config.toml
num_hidden_layers = 8
hidden_size = 768
num_attention_heads = 12
num_key_value_heads = 12
head_dim = 64
intermediate_size = 2048
vocab_size = 45647
hidden_act = "swiglu"
norm = "layernorm"
norm_place = "pre"
norm_eps = 1e-06
positions = "rope"
rope_theta = 37500.0
rope_fraction = 0.5
qk_norm = true
attn_scale = 0.125
bias = "all"
tie_word_embeddings = false
parallel_block = true
init = "normal"
init_std_qkv = 0.0127
init_std_o = 0.0
init_std_up = 0.0127
init_std_down = 0.0
init_mimetic = 0.5
optimizer = "soap_variant"
learning_rate = 0.00214
lr_mult_o = 0.755
beta1 = 0.95
beta2 = 0.99
lr_head = 0.00383
warmup_steps = 99
schedule = "cos"
final_lr_fraction = 0.0
batch_tokens = [65536, 131072]
max_seq_len = 384
doc_mask = true
train_tokens = 733700000
max_steps = 7989
dataset = "wikipedia_en"
Each number is 128 + 32 x the weight over its row's rms, rounded and kept within 0 to 255. Layers, rows and columns count from 0. Numbers have three digits each. The size before them is the row's rms in percent of the matrix's.

# layer 2 MLP gate, 2048x768, rms 0.0775, rows 1402-1438, columns 384-511
104:121071061169075151115074147127131083095131176186097126119140202133127113107131135119101140164177148102088181169089104200111138152103148157192158091136141161094162135104099173132150142143094168114140121165115101098128088106118149129154173137095116116094100105091119128154083130130120087136148130105144096149099143074201119145161147140149104112164098163139160064194100162146111155076195
096:147158149078148077103127176144115152149145145151062098095127086122171152111125102172169121120133137118130051069167119126126089061142118125160188122142112143159084141149157116086159145147139146151129104128156168223093120122043139173135155094161190112079079141130114137152128181111205132150148152111127117119111137073142169157149169130126103075207129131155121104044130104153132107159133
097:129119095121084111155074131113145096198168198141095124126126069000115131124110083128150111145062138104124113073144168089157121201082152217096139143167115081158092160101086136084161084161150185130129124116118141131112106130047081127052143068127141094190137162107083107122110131177087204182162032154104109123131221107130090099125146121140114087105091133145094152096138111146043172184149
098:090138104122129128089095169125061139131098073090116122131095148134113125113109087098135083100073136178157117179107137118138214107170128122147156167100140105106146080114176063154138122120153174126065086159108110114132085118125109100176167100119135155127132116074137087130103170126120102111099120071094102140076107131119170177111131115094108075137131111169168134113161086125166095116125
093:137128094092141147094105114131129148161128116156145124110123079188100171126140065101151086151121120169122159076195076086092125167071145142109081092140216154121205150026160178087129114078106133162113157127165120129107134168175181081112149164089114072154121142101129120105138155111107130122161134134127116127086132153141074146136124083088198081162135140126093093083124205097118101083188
091:149115150116084144078129129125105113121108072184112137131125073135078159118162095181141050106140187166092152093109116142129149155105154105126178136081146114112113104111148129074152120184168113091139154165108133164129120146125129158205167030184134116088148118131077122087089219119115132123172158062090106135120108113124105114120140154133120124138104198119118126147158182187125175099197
102:153099095086114089153156130149158140154109159111134156068144101101100142122120138160134109137158164139154144134170069119085142127123119131127131156125064087132175169162097086079112133092111111138166112149149133128087123143121160152110073101085093119142158127082115099121170179113106084178072155120180120194165135113103179099140157153153125142106134040118126141143186148127102107127088
094:133174141115145156125086170108121057098111150164150121073159181114144139120098093128145147177159125122137144164088102111087127085166079105154135140124156126104119125129116119130133121095120140076132133115101138142136049100149145089173196138166184154164156143158144135163104143130132159140134137123075145130116136086134120105093134159094107096115150160153137059169150140093190123092124
097:083191168098131137118098113086065119084141078146141162148129181156175095119105149135209142150121120127195157132105120187138118183126130144171183162136118090177132185157119163104171129154232149147088090122183136128123071154127137143127140108139077100152156168175133093083131171097099059174141142177177109076132046091113110140104084128143103101086125108124120089144158148122114120092125
094:151134129167137052072133125180173100108175189099036108088154107115122107094110138142201152134142082082094136141178159067106152077146157070154203139135125141101150133101142126146150146104080126142152091129100170118095140148171078175117106120097137135131103104133148192077091027112149137183069164145149108110193076130119157067093091127155162133168138105141113106107136205152089148179214
092:111169106052101142163178164111160134145112100182125112135161189148093099145115146152137157160164130111134147140171126085099084174161154137116110125129162180137118081178153168068099080087085119156179175123166097152116113117132151123086114128195185129167121152093122122160135095123124116125156145151182154135153178158135154181101119147077169130157150144140061129117090102090143151169169
105:104109140124108138114090065130143124178090155170124110125121164103132122172128109156143196149153085128166117131140151125100153091102107134124132091180143098073097154150181142075160145137105099119175130189071181138201042181122122158166128154135123084142118138158147086156105091139119111102165082102120194127146156188131015119183159121201099105118163091095090165122076093119117131091095
092:148146155085105094185130110115154092102092154177155100200154166176148098136140167129128041104106112091145066121161156150082178128110133117086130153133126138195028087116114121154104168128180118114123166121139135095145185095139029080150172125173131121103158131158104123127117183114118137102143135080129125073119137162134024117143157092152152180132150109084101118109137120099177112100084
101:120175139137106173155094136139158107102090170144114110100129108135126173135115145118095113112186109134113144126133132131119073098067111123193127147152118146113132157115158165159127129092156125096134137109137114165165111133130137100155105142079119146114122162104124169153111157092159163127185085080086147158120136080087067155162104168104147150110094112135140138124126097122175154080170
102:127090127101079090122106111148112114046117122154084137145116099098101141118171123165114124108143117125172099149130153122168113150169182158126146163125114100099025126135083108148126164084175116084091154133155135102118135091122084188126116178086186157127197091104140084132106077132109143102178190108087106113102168092139150097131138133127116168086176075078188144200148123168181085074122
088:118161093106112134204106143113173174162185144114138113102120140163184113102121162126153173087089087093108189109145171154140154163126109138153054159177157183164128092156149158068119147137061140061130118138119067157111080126125111134131203086116109160135142169113085181081095075177171110127108073093083118123147161104098200166169157222122152130147141097114093137099092102108130105147096
100:085098083153100129121103112118067138196116071162130120123132153196168139124160071180098078120119131169085129152176183084144138150132152122109168138067169113125135076122122126129123129100153078230103148109151144106125186133093173079135158134132153125169164110070186123084126128186068147169150133092124125131116180125135139134125120164082129159162157120145154219078108169144156134113095
122:104116095147088162171127141107145131152151157067126171150144139098053122135086116137115123120138154138121100122150198133126171120145167111127096057087174146128170148158176138092174067188153157107155063120089126117109135149110069128113145111142123083129144133076111054153169167131132097155161125131156090090195081180121151076140063105122132123191167026165113118135109195139092077112104
096:111154103187094127153117093069046111097087160113132142091124198057131128103140110190075091070150151183116112080091170140128133170186144131134085153155190133107089218149120129131177123050169154154068159124122125237157152071059113115128138175160214139106143118075104196153156167110088199121152113143146107117123112139152087111078111165076177099082143118125095140113158139109095108142126
099:112095148128158142063117170070148140148143157153075095098112022131192130157166136124178133124146149192143163141152145178164127126115123141093129084185121156088148117105114097097120100171122100156153076152098145115142154086159138133105146123119171112135143116152113135200123136146119115111109220124095098124186104086104079114201165183151079146164127103110098125127151114140123133145157
086:120160059170111114148127121172148151130059175193076162222173160129099103122145132134158118150142076140112166141112125146128134124106177105104124119146147108146108146117067180132089125068131172117077177122134116121125087154110068084157107122152134130163097152159102134128123150149100113152131103137076202151116151147187085111139111188131139108104077094129159083170088173156140156117164
104:167096152159119160169125105099143157135149129132118112099137142138098093123122133192115180099143096078178135190126163157171105063096131055157116100159186162094080158150139134153106081104131096111164108115127146167143115132105118202124122131133153138039129142061104161120137095128177094140141104078121131145096066086140094132160171095150121118153108163148099087141084143113095102141159
100:103139179123140094105178110119156116057150166162108124165123117195107115179143123150165147152144163079149131135153072179168098155164134165140144140123085129123111138165061136108192107084126147129183057128151103154127119124127081166169164115143152081138144138184160148148147101132126127086151143094194180120110144138167110139134130101150171110102109181111137127072147124092166150124126
089:148077129157144120171116108153156098111178098154104106103080166111097175134109088021167088106127135151116128126138087095144126141164142123111130181096123153128093114130162088133141160130123106118170169091161142144088144071200164100156076129155198144017075078138112153139154122163107095073171141044158147106040137197175128147162158079152111101114121124081137127149115105146128130169128
102:164148123149128163130142125093138119089147162068154116105072115098045097133191092135105168120124094120159101104165115039139088115142041166150136150115176104142065072142135130185116085145099150162141154166135122177100173128082122080078119136166125140120173149111159103160161136141114050134105144170147124111143125114139119158090182158121125106113103108124121106128122181169127123127140
088:132091123111128123085138099101188082091105104110112164090088196082127143120199133143143133112117121111180108201137085120122118169169163114138145141129192142116134121131106130120175160130076099119131109155165154130137127180134101124110124135131148081112130132072085114128091178089129145117164169172170111091094104119127167139142133147136152136171132174106110138117118079167100156105113
103:164098069097100128047119119166123086145138155186130179115146107186117090198159070110121144086131135163115097081071144147161159125118133100121159187180109153179146151078094124151077095057132134119117092132185115166192118092105135165156095162112135088143179125122056129110088062107098099099112123142092111088125173129057116127143132134131106151147129105126124131096148182196121108179158
103:109193119118115153157108220180118044071173170175119144135093148164135117162124120078144158226100149114030165140112143074144117131122130145134142144136111133168124118114135100118139137151120128118167116139099079136125140110166170128087157169170135123139107089118167149131127158164166120127104153116123143180145087120183153183139124075166105145145159179123107160119059130119096120162175
100:120161136112147153103139095082118106086110119165145116115153139106171127137168175135153142118129138149145162139114104141157159070128112126056167117119103153105130150165095123055151167123149105111125110121114066186164110128097139132078101147144098090134079126189186046144121131116102110156103146138129129106099075144100143161135115134102183103182150104147136163187125131168100076121099
093:092140134127105172156098100151102047124102143106109088093140142084117163135108158143099124144138148135142151142111137104161113118183130138132100160125138114145130218081233085165120113087150064164103148160083137146149110188088104076093115099138198131147133083085080166039117139172164118156081109090086155146167164152087105171109075120158126204134100131139154111141138124112141108197135
099:120153136144106169142137133205152083112101141090063074130145096103111096161145105127093133118092049119176140191088118113102132131127169181141091095158109104179133152199133143108077146135059115181162128158115107074091156160176072120091089121150141162063140143078092109125153153107131078070091138151182117117145087184117125092148077084116167114102121178125138172134151146144142070067171
100:106120161112152162180159151097151157091178103168148138142216129111090115165165175147196099122087171114126139127128100142134121161134144088123110167153099070133153150114140106026114160130057111145067143206136059127090074100116108141173159097166076119124143113142082112140170152113135151129117082117145184118065138160055143149147081140063123095110117124075172093144141148100098087091087
112:224179196082109115118156136129119120177097171121094110148045137090144133053127104136153176189093083111123163155060133093130106151126163130093105184088146146066107114132131130118120138083204081083077167153170121108150105130128124058151103065136130180183169201123114139120043111160122156106109108108151106148135173149115174076095152134153080137179082094096133162137147150126112136097118
114:192166095073104092136110135157034136115136131116117164097145110139094146115158169145152129107121151156122107160113116124172096055094139062129141120111167117084092192120117136142181062148125143110094126120104146089082121086109133174103090102122115140113135164153078114128148129170130124144097151083114094109117131087121124005083100128122113128149127174141130111084086171074132111150089
100:120082195140152172127152128068109098107181093127107116088137112122124121133147120129158119121137154138107140106125132086098082092194146108156150110158196102145105090114092172066135114131133133135122147147135172122098164155134151155075136100134141139100138097157122089092144139177129151148129100117125147157174124110125177117114117168088157158130143083198156135194129176101101063135119
105:164172099154122089139097199180154104169152166146123170154128126099105134094069174113096106118074154089122144134156060142083122162123151050108169082107115090186056114149093096139169086157124164185074125070146117130095143136123115111118081113174097099125131136150152122123145155136150083193159180111152097117130124127122193133100136116103107058130149173138152110091068117098083165098118
087:140150127094150094176145172046078133125103145134119114121138118092140102119135160180147146116142126138110138173180101105110105166075196123133127124130110120161162153063149136124134054144136199112141154113117129104084142137090134115127175138091117159109142103155110153158119082120114076122152088104110112140093152148084142172153097130154101139148099138167135102112159185082118097120083
# layer 2 MLP up, 2048x768, rms 0.0802, rows 1402-1437, columns 384-511
095:085108089075103124134060203100164124140113163148107091125141180115118137204126094079126142120144123120120141126078101140066119151091096088196131076121179129145104134121075128129042098139082139143159131139139107083131131102147178192141182152113218175191130144080140139153121130131102129127078138103086177136168140039158110148129120142145152109132144163183096103125105177118081143115157
104:123135110128132152132067100105122128105129092130197108125131191135087145137143155165119111137169085136175154141118151103164164177136107085091122131102190122096111109116097145171103102095088102162142147148081118093100140138161132105138145156166149137131159116146106183180178100154115153135076102086174165119107129161128142128138083073201136192131129100153119101048080134084107139080123
093:160104143137166095123150131130161132109080181122103192143135125172128069163204135130089134098159162166133108134160143105097146096124123111148106177103134107100155140092227161188135115214128105182094098097170103110158089180164143103136133089177139158104066081153199116115122183084105102156094179153159177129146122113079200137101171147159093128142122102145134120075106205107202152123154
092:138096105094081132120148176226108121089136094135163124146164127110068128102167167110095064133096104127155111156128161114150145177164124162130105120155151125150061063127123135084160169155166158150110080103112150177135129126110166078100115133153109128125174180185144094126124106096152172143094122126108123087078098109156086162165122098097098111107105112137159119128139119145113131115162
102:090090170145148099089116140141113102099153099083180134181163098149180089157122145179236097183136122104093177146100155140137163129104133130106122090173158107133172138109129159118135147144073152174100176109123140128078104134165148125142081222122130126083169125105104152164157111175138132131176092120100100110124192144117141146118180133160164122162165189134088086157141119110095126109183
104:152149108142124144072090124125144078122157122135105139120128098089124114112119123149081091178103166143124108144067102100083067130129136127206088071133124076165131120135076097127090118161151125085102158140073131134129100159101164174196167142109119106115145135151138161084153026098133089133197145078201167155120175100079120086119185028133092175159113114093164112113119160096127090104161
093:163039139087064097143119115198162095158082128128133087123150122129081160167136163116099125102132145092143178099130056126109123141132091140131088116101113193127136161084081127130140107160084113154162055146139087082137155106129149122140155112121082149141141129119190079117096175121094058130140101140162126177165122141108168122133159118171131089168160078125132154150156152165087115145122
100:140145113119104102169101117115117176108126121106104079156130121152158095158134119127084145104140171120171120168135102121084130169126139126092116146143129128059100139095119099170118175138151155126189170118100182158077067118151125119163191157162209110126064141111154073145163119105108191107134049104140120179139146110098192126130191130186157107091088106158131093109185128071126090132078
091:106086166104114087143109123151121134176055133100107122136158118180137179163119107125166240123154131136173126090088135168149137133084180131161065130090083150066156179124112097161037151121133156141155127116130109094110124147154131181130112124133132118148119133130119180179137139167191153134111108176158152107055089048152120123115118152126190112143150103153153102161092158155148160121144
096:116122140174088103106123129111090129148190115115139109118130098115119207090098109155112149066142132147061135135138144088154156154102126122127137124096075184101098148092121105129154146155145095146107127159119124159120129124131144121079086127105157109131154078108138204101152165125132089123161137127158114153152106144123209079169144085174148132218119125226130093085138102062124149137165
102:123089186154106098168148113119201066133141143156152095146138127134114139104174156104111060119098151190144112143113126089182106170160121187167132123143144136149114088129164115078136163164048092189101117120203089142095135148125087118089084129132123183124136160144145122123180100106136123150148123132140094151077093108086116152137108129128163095098115123129081174110128089152145109116106
100:123162119134126174192139201085132159078164111101126174157129141144164103100139092063063042124112181128124160130106099134114136137106117151179127151130117133166077130110108105171103053116161214210065122093163138107079141096164133120078083123115081125083129154131143081067077147073133145113065162115099126122114099121146169096087154193139127088189100105072139109170121099130212153122147
094:138159116134077174157153069118110182108092134126123103195129145140159163155157137145136112108128143121098151109073137104172092094149117171087111109173111134093081143115100103162201099148100083121101135148143082122156165109112064119154111158127116114116106124155119177116196047166125074110123105104136102115141112127148061150129077180169163123134151130110097195202081108142100111169116
102:104092104116185084119105108110082171093170105141106132141149102133118095188077106188152154164098139111126085171144158093148107137110122148084131099074137124155123137195145114170103181190132138143124154143109180102082127115211124138130142146123133106167135138061138178109158153149111104136144133141140169131151155173063165130057108122085167162103123102110095155094122158118149152146154
111:137084092127129164164112114194100127111090114139107153177197099171138111163118100113152123138131089128163202150154101135096129099133133100180145166100079098148135115172105086122154168115121153084176115163149102099167106122136146126176096072159158131165111134071162137111111157110148155084122105164130115159117109180094182107170112120113100162102076084103117159087163088149158109127099
095:073125159138133130109125123188136170093117159133169133144068115141123113093113090153075077173167118102161133166181141077118144152178119151125148180103058128125154169077114139156116144201085101193199118204066108170188177102139131141148135176133121106134109096124117088125100142115135092135115138064166111128089098143100226118159183022177110096099089125102120028108161126077128151136118
106:160125165109078110128120137177110134123132111122103049127130120141133116122138143156125106106123159184069130104146153148117185148124113115096130130116158159030141103096113077076062151120154096144165117098139146116160128162163129115136166110040121146125122114099109099120132111163167231103120158072151086165136097136130106131161148064138137142096115132208171058099111083085124165110086
110:140143192157144145085149170154101131094100085160090163124158108134107143117149116124127101091172082111115146123087066127119130094125102171153113200131073164132119099073093161165065135109100122146124144143166124089149126167144231101123116099112177122112181089165153182140119083155147126123110178153131184140095170111103104149164161160101123100051147186048171127172143103129089164119094
100:152117150066102149080099133156121168080170100131121189131064126077144078153095029144155129081117146112121156164147120106118153169151174137122127103204131144123032096160127107121119138147106116210104143150144128137099169086169118092091115163050129142120105097130145091087109100090145064186108179091169163139147150143104082098121144200125171190120132172150137113060147138158140108141167
088:151119086101159080166106121158106148163116138139176088124104088089068122124160200113129094133079187107153139111160118106148126144126102126107107143165177146106099138177122098146127163101078117116199101175136117116104163159127112090102122175086113138110163107124106093141153169089164110124179103140077146187190127117116096143105100126115140147138175145112122071113117144182160100101134
091:140120127158154158115128127147099134157140102139083106169110135169149131154142121089127121097105158157114152228128102119139105118139090067120131187109113116116127102114155168145156126205076087101108131088190152116106087133151066096165142114140179165130139135096169175099117134130139139151088067174098100144079092167125157140115135134121227114150148065167154109123162077080167160087074
087:118104101130110121115056102073154123116082125140107184163068115125107153088118094127176157164115136157157146107112070131128126173112127141161127172084095153164100176131146101115099083150124093108100147152149136148179109102120147142188123071168091176137132126148103141058078109148123161115111141115190128114109066167086137132134144174139133148063143158146195206160108117105086086105097
089:148081121078140099146175058055155137157174161120113107116133137131152100120124155088088118133163081119164093143100147162202123107120143090108153119147139106107097117077114123161121197173119147102126142131098120181153142145106120094187114140114116149172167153089143134152158114091087118152087049116206137084195145077151079117115188107136148137170121129102093138127096122108173085165112
097:139209054183115119129092188141128052126186111152135122109132184135139162070120205030150100111178070177103092121114150134085105176126141166143107114101136132121159158137123142104092183077100100127155155057140127136143130167140068107165117118160132116173127143162104189143140133206114161160149058102130140194115112128159090098109063127092118074130104119096078167092116180123146097145139
087:137122094142162123132134161123108145133151102151091097086145154118151130129160141158146174152152145067074123102081093161040111087167109087142164163173090113096119086142113132082116130135062165159112163095068111172105137177151139143158162082121075138129146113129109052142143109060126093118139074139071181120065144108112123129129172125053118084127084115049071122122104173170099166130104
087:130162119204112124089184108129219098054130183116121128168131121114099090177107148133086067129109172106154126112196111122103097136146131125129127162150066100098091030186114134113178079120102109155093201116188094118111114137148156104079106091156172116154151089104073100178147157133197120102102154075150181125053137148102133158096090125174168072065137140119168127130116112149156191076156
095:129098102105097080103123169175101173119133120139116198111175159145066126226155059094121134134149093147083133075094114100087184144149135185139153123088085231164173123132147161161044093079141094091113116151102114072109102172087192118158079129109144106178144145126070175132122093103140100090099176124110071131191152150079154109069101134130117131171127079147125112129067151162156137134129
112:099147143143149081174174089162136093139099175131078108096135146151151103161073147132122162090151185134113147150107114200132159057174113176139140088123087180183096088119186124131128153087097110081108125069111064127110105094123172141113124093068168180136089180165168140140100106110090164136113067078101145157181163096106095104168128107106153090111192125139172106110093156171095139096129
097:108189122134134180148117144127122154110083076079104053116164162091176184139111129108158167097081129102120100169148108077148098142076141122145102160108099101131083132150164111151137112071141138140132094105101120119101143133119184088161124100154134104119108067145126127139179194188116181131108157131132132188113102082144131135125119098178137115130116149147138133191122104075135102141099
092:097113105194149191129147147155186131113154115121111186152151155154111061110159127138161167125129163138150099098151129178134116126111087198115124161102132112149135145103199174089130161113103107125124085134146086138140101114136118161134109112171105155110149157111158041177051119162155130111167045112152095094142159154125128133138145164100118114126081145058117091175104106131134087116168
090:123098114110192147164153106175166090103167091156122100093150123120079150131129125072148131112121149179142111132130121052129150133143102101114129088090143160120117161114105147131173119132133111185115137114158163154079140103144127116111131129149078126130144169142118108135160149129115139093134135153066105160142135100093137136132102147150118092124164194130122126108104184094157155093162
105:080172073105111117138114121085140147130100107131097168079158143036119189136186130190198112168124048121104039127105122153065164154125062112149118109125111125171070152132161113090094142182129151092126095126123128149162107121125155115091148127147122054114149106117092091082170179114217183086109092112082156152107073103079113166130137210132120162112128078036120176137063120109174079151147
105:125205074192103115131148047122126157126132106125117144131182120168134131128150131124102044096189151158138127092144165101140149141152116118107110127191130118163169125158103106145106125156103119156126144120107135152093203101099134178141155134156121070073150083116123153105159156127120087122119139164118168079101112129141078197101121148100137113075132143134100162128128136123084081188082
107:137062093128139140149176111163144147157081122148110129154113091175124125131176171112151039134099094133129190130100127094131114165068128160113164094103146068106054071118143164165228132110061140133132207140148017143180151107093124068167051087153096056136141142106101156138139154118156054187100142078095126098078067137137155161132126087175094147118125118125095160139143061100187124149114
096:113118158145129111132141140146131105118145113153142128141144118076118151131163094136174087099174187108115151195151128130120154136133106132131106172128158105128105141149110129122143223164159137122136080132153131118152088184144086176112163176144150121134149093129154113136153107085089148068108113183132130145159102142129081177124166156126093109141078159168112113147149059130126149162142
099:153102100155093096106094125178117133059139096122151120127082105109182117155131144139108160160197099187098129156127128100145123086142140109138127142169078116124126164112132092136059172175092137094146094118114120162162138135116202127113127141095148139100147137145168080149098076130094098093084118129129118065123074155062145136141116113104152160124122110157147106125073112119082128138089
# layer 2 MLP down (transposed), 2048x768, rms 0.0766, rows 1402-1437, columns 384-511
094:082116183062130049172135165085154060144088132176124068143107182177099129133139088132106121146140111173165112105090116117155119089070147093167145112091139109148111090127130080128118167141100129081201158132120117109116113091098112122071102157110129066104115092121113143112093109106120098128163167067116114216130097077162102096099130123103181097130160088167067122090100193109111106140115
112:157130058135175113166134113150143112127174157079169112064076137075125115132166126147077139150157149122156166121129089101146106159141100110082155173140162185151174062163122129112150149182160081100101167142128142095116170203120154124153144153081184156087186172135163128126131210136153153104123096129127131086164144168166145109111154090116157139104157131111157066076122162054161136129160
099:099060091209069086117134103131136058143182143114135152172156075164131099091111072155159105173081101162170151139145121095080078148108094127139114097104200096100104120042150116067118077153141186125097136103111143099103186078095110171089100076141130136123152098062125079215118176190114141162105088123167167146159205100172076166098120136111080084169093137129132123112115164152129110115125
096:180124158153085139098118117232140194081130092145115110163122122126143079107159147147138108144134087140142135113117138123076152185145095147095119143140123088111140123155131113126099153111073066136121095107140110119117146127116191077121099121110099139159129149136141113096087132111155175092119125143102122145158118195195060145132117086191155133180137088095193141141150125162136090102099
101:133115174158137071111181159170085087162158138137225131121127086084150114125108179131140106162158073143091152094115128118159173127134113071139167083113174092138086140121144066116106100120135076166147208118132129152111071168146192134150108152168133116097161154083122187178135125144140114093091087099050143156165160143094143139088123123142120145135157130149157115160114160158103114138127
111:132142092189090150086110107119110056087130134161123170148153096160131110147143151155080148163141130152169137105089122099100160110156127128146123105135108168129108124167111168109134143118105123109124117139108134101147112151096123116165110125093138127116144191117112171127131053137106157103106107081125135115000134118087085073174156061073100176148119088098103099088131140111144149147151
102:170108067175106153115078228135147074155139095116131130131122108130124122094133147076099208113152108152135160126083157095126140154152094125122080163152122198118124147135127136082062111174062169125228090120179174143158142092128139129118125134124098160117152135087143133178130123173130094147126151154155180060087144176144113085122144107171090098096123146169113153136116140174093120131144
105:084123125077122116139143175123117182132110126160112078119103131133168133128137123179092133183109108091060158088058113112120105121116134098083043124105155188117165107093090144146130121190100145113176162139089145160170166152114120175131164098144157108156156213143113153176145122105087154168096126086129144071121079162114172111229135073147133100104129073154111118143136105168155159120140
101:109132115154130079114102114156090183128166159114118083174095080158113108075095125128141118179118138117103180164143153100115139067137126126055102155129083101088181124160149070065140095142085060120133142115125185131166146098157054178155164108158193141108119101151182148138097094148139125129058155117115105120210126090093126151120117133169151091125170121141157090184152093084088145148134
097:123109107155151055106182155157116187134122101189113103117136148118164169179137168080045096134080116154188164111106167135061120169167173135138154158127111093121100100111168093135152049135098104126097117151091147113166144116150169123148102171179112086091233147133096140119171121120202089134089140102132151070139103142131190094138186150159169103138102128168138099163047105117117189119105
105:127142076181132114135152116057150091147133137128101116098151120134137173135197135126081062140064150149198144136135163140129128104115086173138121089054124103167103077131130182116104191132174134089120158157154122116112155148182105093106183139120073137089156087160139094105128126113111098146085123098141136186163117091162076116141122145102134090132134061075057080139089121170137128109150
109:124108146147159172185124157094156151144152102118085134145150131109159126102107061145095145112171130133138146103131118168142122143111153127131127158137136065129057127073145149137098121157150123106122178133100138089137119158107220104113166153103115129197134177118148109082127156135162174172120152171166131104105156070095025022070126174174131156087099127148100133153125084162191092133115
102:147169034155089127131151100151151064141113099159172088159193095159169120133097125112177151088136129175130141076100125126148081081116157142141171165107125114103161162085136177126129096114102115144096100167157039117138082142174127108170172126143136129154144168109137087150095093075131180108125066180067137073082131147110113114079159177111172112153083094185169118173077147127155101100091
112:198101192100114086092118099107133177179128113079159127068151056145115075147098138179162122120083138186151147139184136136142148108090178115131094094161185157124090124107169135147117128129093173034101123174115135133154128099110162110089134128079163131164115165119143117076139151134112147147164120135107209134138134138114222171156155126133142091150080098104106197112146108058148125141208
108:115166191077146106080098116111159096173149094134150092076195147151153148116151136114140162144162070054147144161153128138069134137184154204137157126121121131143124146094110113088119120083077075114126159140121097140121108110151134115141117138081105158137105141109178138123078182129139128184073107148116112170153063155084196116132131143173160123100142155119195103133128124116165139137122
103:137144092106133121125093106160160176106112092116150122158120140128104129104146122105091072180171162118110173127146198065117137133182156134108092140154110154133152138089156107119122142128127115179123100142106083103103095070133147138167180187165134143135081063131085080118119115104099142160136153111098131128000109168126179051098191107149170148155177134167096103154157150108148128176095
104:117171161080091147156146140152125118095149112077105119141134147108068125108154164118180152046092100145108137120122122168142162134117138162143194140114130095101211111096099083066132105183132129152124117169154140097058107162089150174174161142126184096154110101130124134114103164166095181118159130136125146130122071113173145112108148139129179114154097097150079077128125102104196143135140
098:088148146139117210160189154115144137110133130146093131122171108093122135125121064150155155114171137142094066148140113136127123168099132116118103146106124183135144086128116119146127045163123127170141115171157133126210111133178148026135146139109197119162145104176135142123189160151147109054194100154190141091195152150148110159159124133182094131149180126183135112098085094126048177099159
102:113140134109141113145081091111142132134173044101116162152101148141119065099087151084196069147107115138161115156130061149105171125121111100174147153106139057136151206096119130125150145076096102170112146149101133153125144107083095186105175107105132071133106143121134115124107155104127149153129169123142123152106162113125145123156165146107119172100113124168158113059177124126176083074066
094:152133131123133127161113145084128158152118095136131146133159105112142101140164130146105180132130255098093145155156100062144135164138162195120129138121160120097115100137110131134118167116113117167160107157114150145088129121168129115108079118123117128075205173140132102177125131101137116118106129144169130118101167178190086109106129105113098157137160093116115111119084133140168162158103
097:130100118109157136133116118127123140136112115171053179114165123133146138150115160122132157087117153113172096133172120134118091113109112056109125140124156106135082023083140169169168080127160136116080115143089120160103140114161113118162164117162170168129090111093113149132127091113109128140126132137143140168208106123159124089073145131127161089115112083129145106153112101102150128112135
089:133175080138159079144114113078168127109184096131118113134116112113083150140154145119105111112118107107122118125157128152121132110085129127160175134158081113150203147130143156090111092080141109144129187110143189071158080045155110188156080099119133135195103163164072088042114104126174132106150155161144106152093076149081137121057120166165182168104185155120199129117116140129106160109152
093:152177117112131129065102149067148114212056111103092096124171082117160159099189181151129148140125128122182138134119127164090121176115098149105116115178116099103146140128135048111130146123174138125119163155118126116175107120132063129159146044094094144154143155166150085135145115142175112175117133103103124118127162106104106125112088105129130127144157125120098136158185096112114105100120
103:204122094184112140127118179187063150106092155171138102129137156095112151096136170125165131149172101097103121145169077140091095089168177073116196186153142105080098115107181151133142152119122107100161135117140105140136132169109073148190090120145090078124127136073125140132136172190126110150088071107108115099048113133108063123120086144071119104087136139107096129098099125108142159155173
087:093134164119107121168157149053169118137075138112125180103135140146160125086075092118165152129172178099071125064127105116157128112131186124166131190133127147093146123090154108142144150162134130180153120134112098080092142104132125149156119107114105124138119123146071087123160103075094110129167146122102149165135119100125130125094120136101141116107140125088096172165079129102132151144128
092:095137073136087172100149146090209103120136105149114159106135136146031087116118074105074081089121147101096148133174093123104161132136156136173073162085064100134121099100132101118092090167134118190111203139192109107088052128137173112085100153060116135155137116111110189150161119121151158135123162051152163168121114136072119165107097063195182140111106156103120111141118123171133129059120
098:121125080140163125079124172137077148163145112180112114135113111094132102107108180192104102129146124142143155082125094160161164170150126149087149124145117115129114143201162111128133108141094101091131129115123108101152134134081177105099138125100131124168137141107162133126121136118151125095143106157199104127200100105123152181129084102131095100183145100088105140154119168092107113086183
104:138135137131188070133127081182112089077124151166065122071169184111144143128124142098113118096154177135170185115079080131115175108117102204136107107069111195173108160146104144175057180104097074057139142132128094105077131143049116153128139121060111139120110077144101147116153140090084175139114134091116179103125122147102125127171103169110159132091152093136116136099142137221103132091156
101:108193111108119150117101108103159177080091127123149067146130130138079143154090128125086136146131158134110154198114092167121135128158137129121145120118070143135115122166098190186119141105167137085097144128101099111164152119155158173200145167161129048067124018154139134124138131194140165116112186088125092147075069094130132147112070128118132130116122137116158109153134141099081134148160
094:077141116159142122135097124125163172125103140161083156120186123186132111128172187148104141119110135137091187165130107193171175081121158124131130126127128117157171138163178127177131193107091112091080121123098125149095131115124114161104109073166084133126126148125158055148086115156103105121175068101163135134143133093134117119133074116129141182117067188106143086143077142157123124105186
093:150158133122191130152137074144127143068175091171189154160142112141082121137059137069163163140162144206144105091171142093173137155130102108079148101116178190115127167115151155162132105066157128141121137132117144188112150062134124108135149128114143140126106179140177116151138140137119102137115117137128126060181163121119152163117150084154085133119096129189109126177132131121175150158151
105:134159131123116150190099162128176127151138090184101131143154115160147163076131189170223127113151097100138045115091116130068155129126147147162142112166162195118134145120133106088152235179138134106085150167094072137178178117084163069109171131119086107115138119118140123150099098161122086145089098101098070124092106169165115132105103128090122172093134126099159128172098078120138089114155
102:139162115186081153155136066095090132180109100168104047139110128116136202098126134094067091132198148158176044130133097123078146106158150109130084118215143168147180163149152118161087150127097128162142083130103193131163146132101135146129157142113168175107149051122150085158109156144118137125107141093121083169099068110153139127134130144140099164128123163144122086086137125093159118168127
102:156140188162149158177124147088165166146082131153137100098152149167111097141155169114087106175099152107128130140145132167159125171124086100137142133088131132092077136127148120107104089155135057164114105106075139135164084089144106146076137085163082137107096050134142138150089158157119164177103163101064111196181104190144149142080134144085108186153130149107151089111144138109113105090122
096:162112142117153147134151125129154112101115158131141126166107122136119124111125166121172133182157139122123086124105035156127140138156121139131128141057175095147150079110105112112110185167133174157145116092129131055150172113148098133152213144108138093161175103103130101131164017115119117076148066119123140173155120180121088133148131139125123073162067151147134084129092092147145166117146
098:107087088127154095098160134187150115106144093169135175131166178098182080159127157141119086167228068155143132128116133142157117149157156071119108107084111122046089115116166082117085159182146111149101096109057176092181112145175182179121114158127134106128120107091112151096102090140149126057081180138149129098120102161085127146126162114106133107104115097123179129121099117157137137130173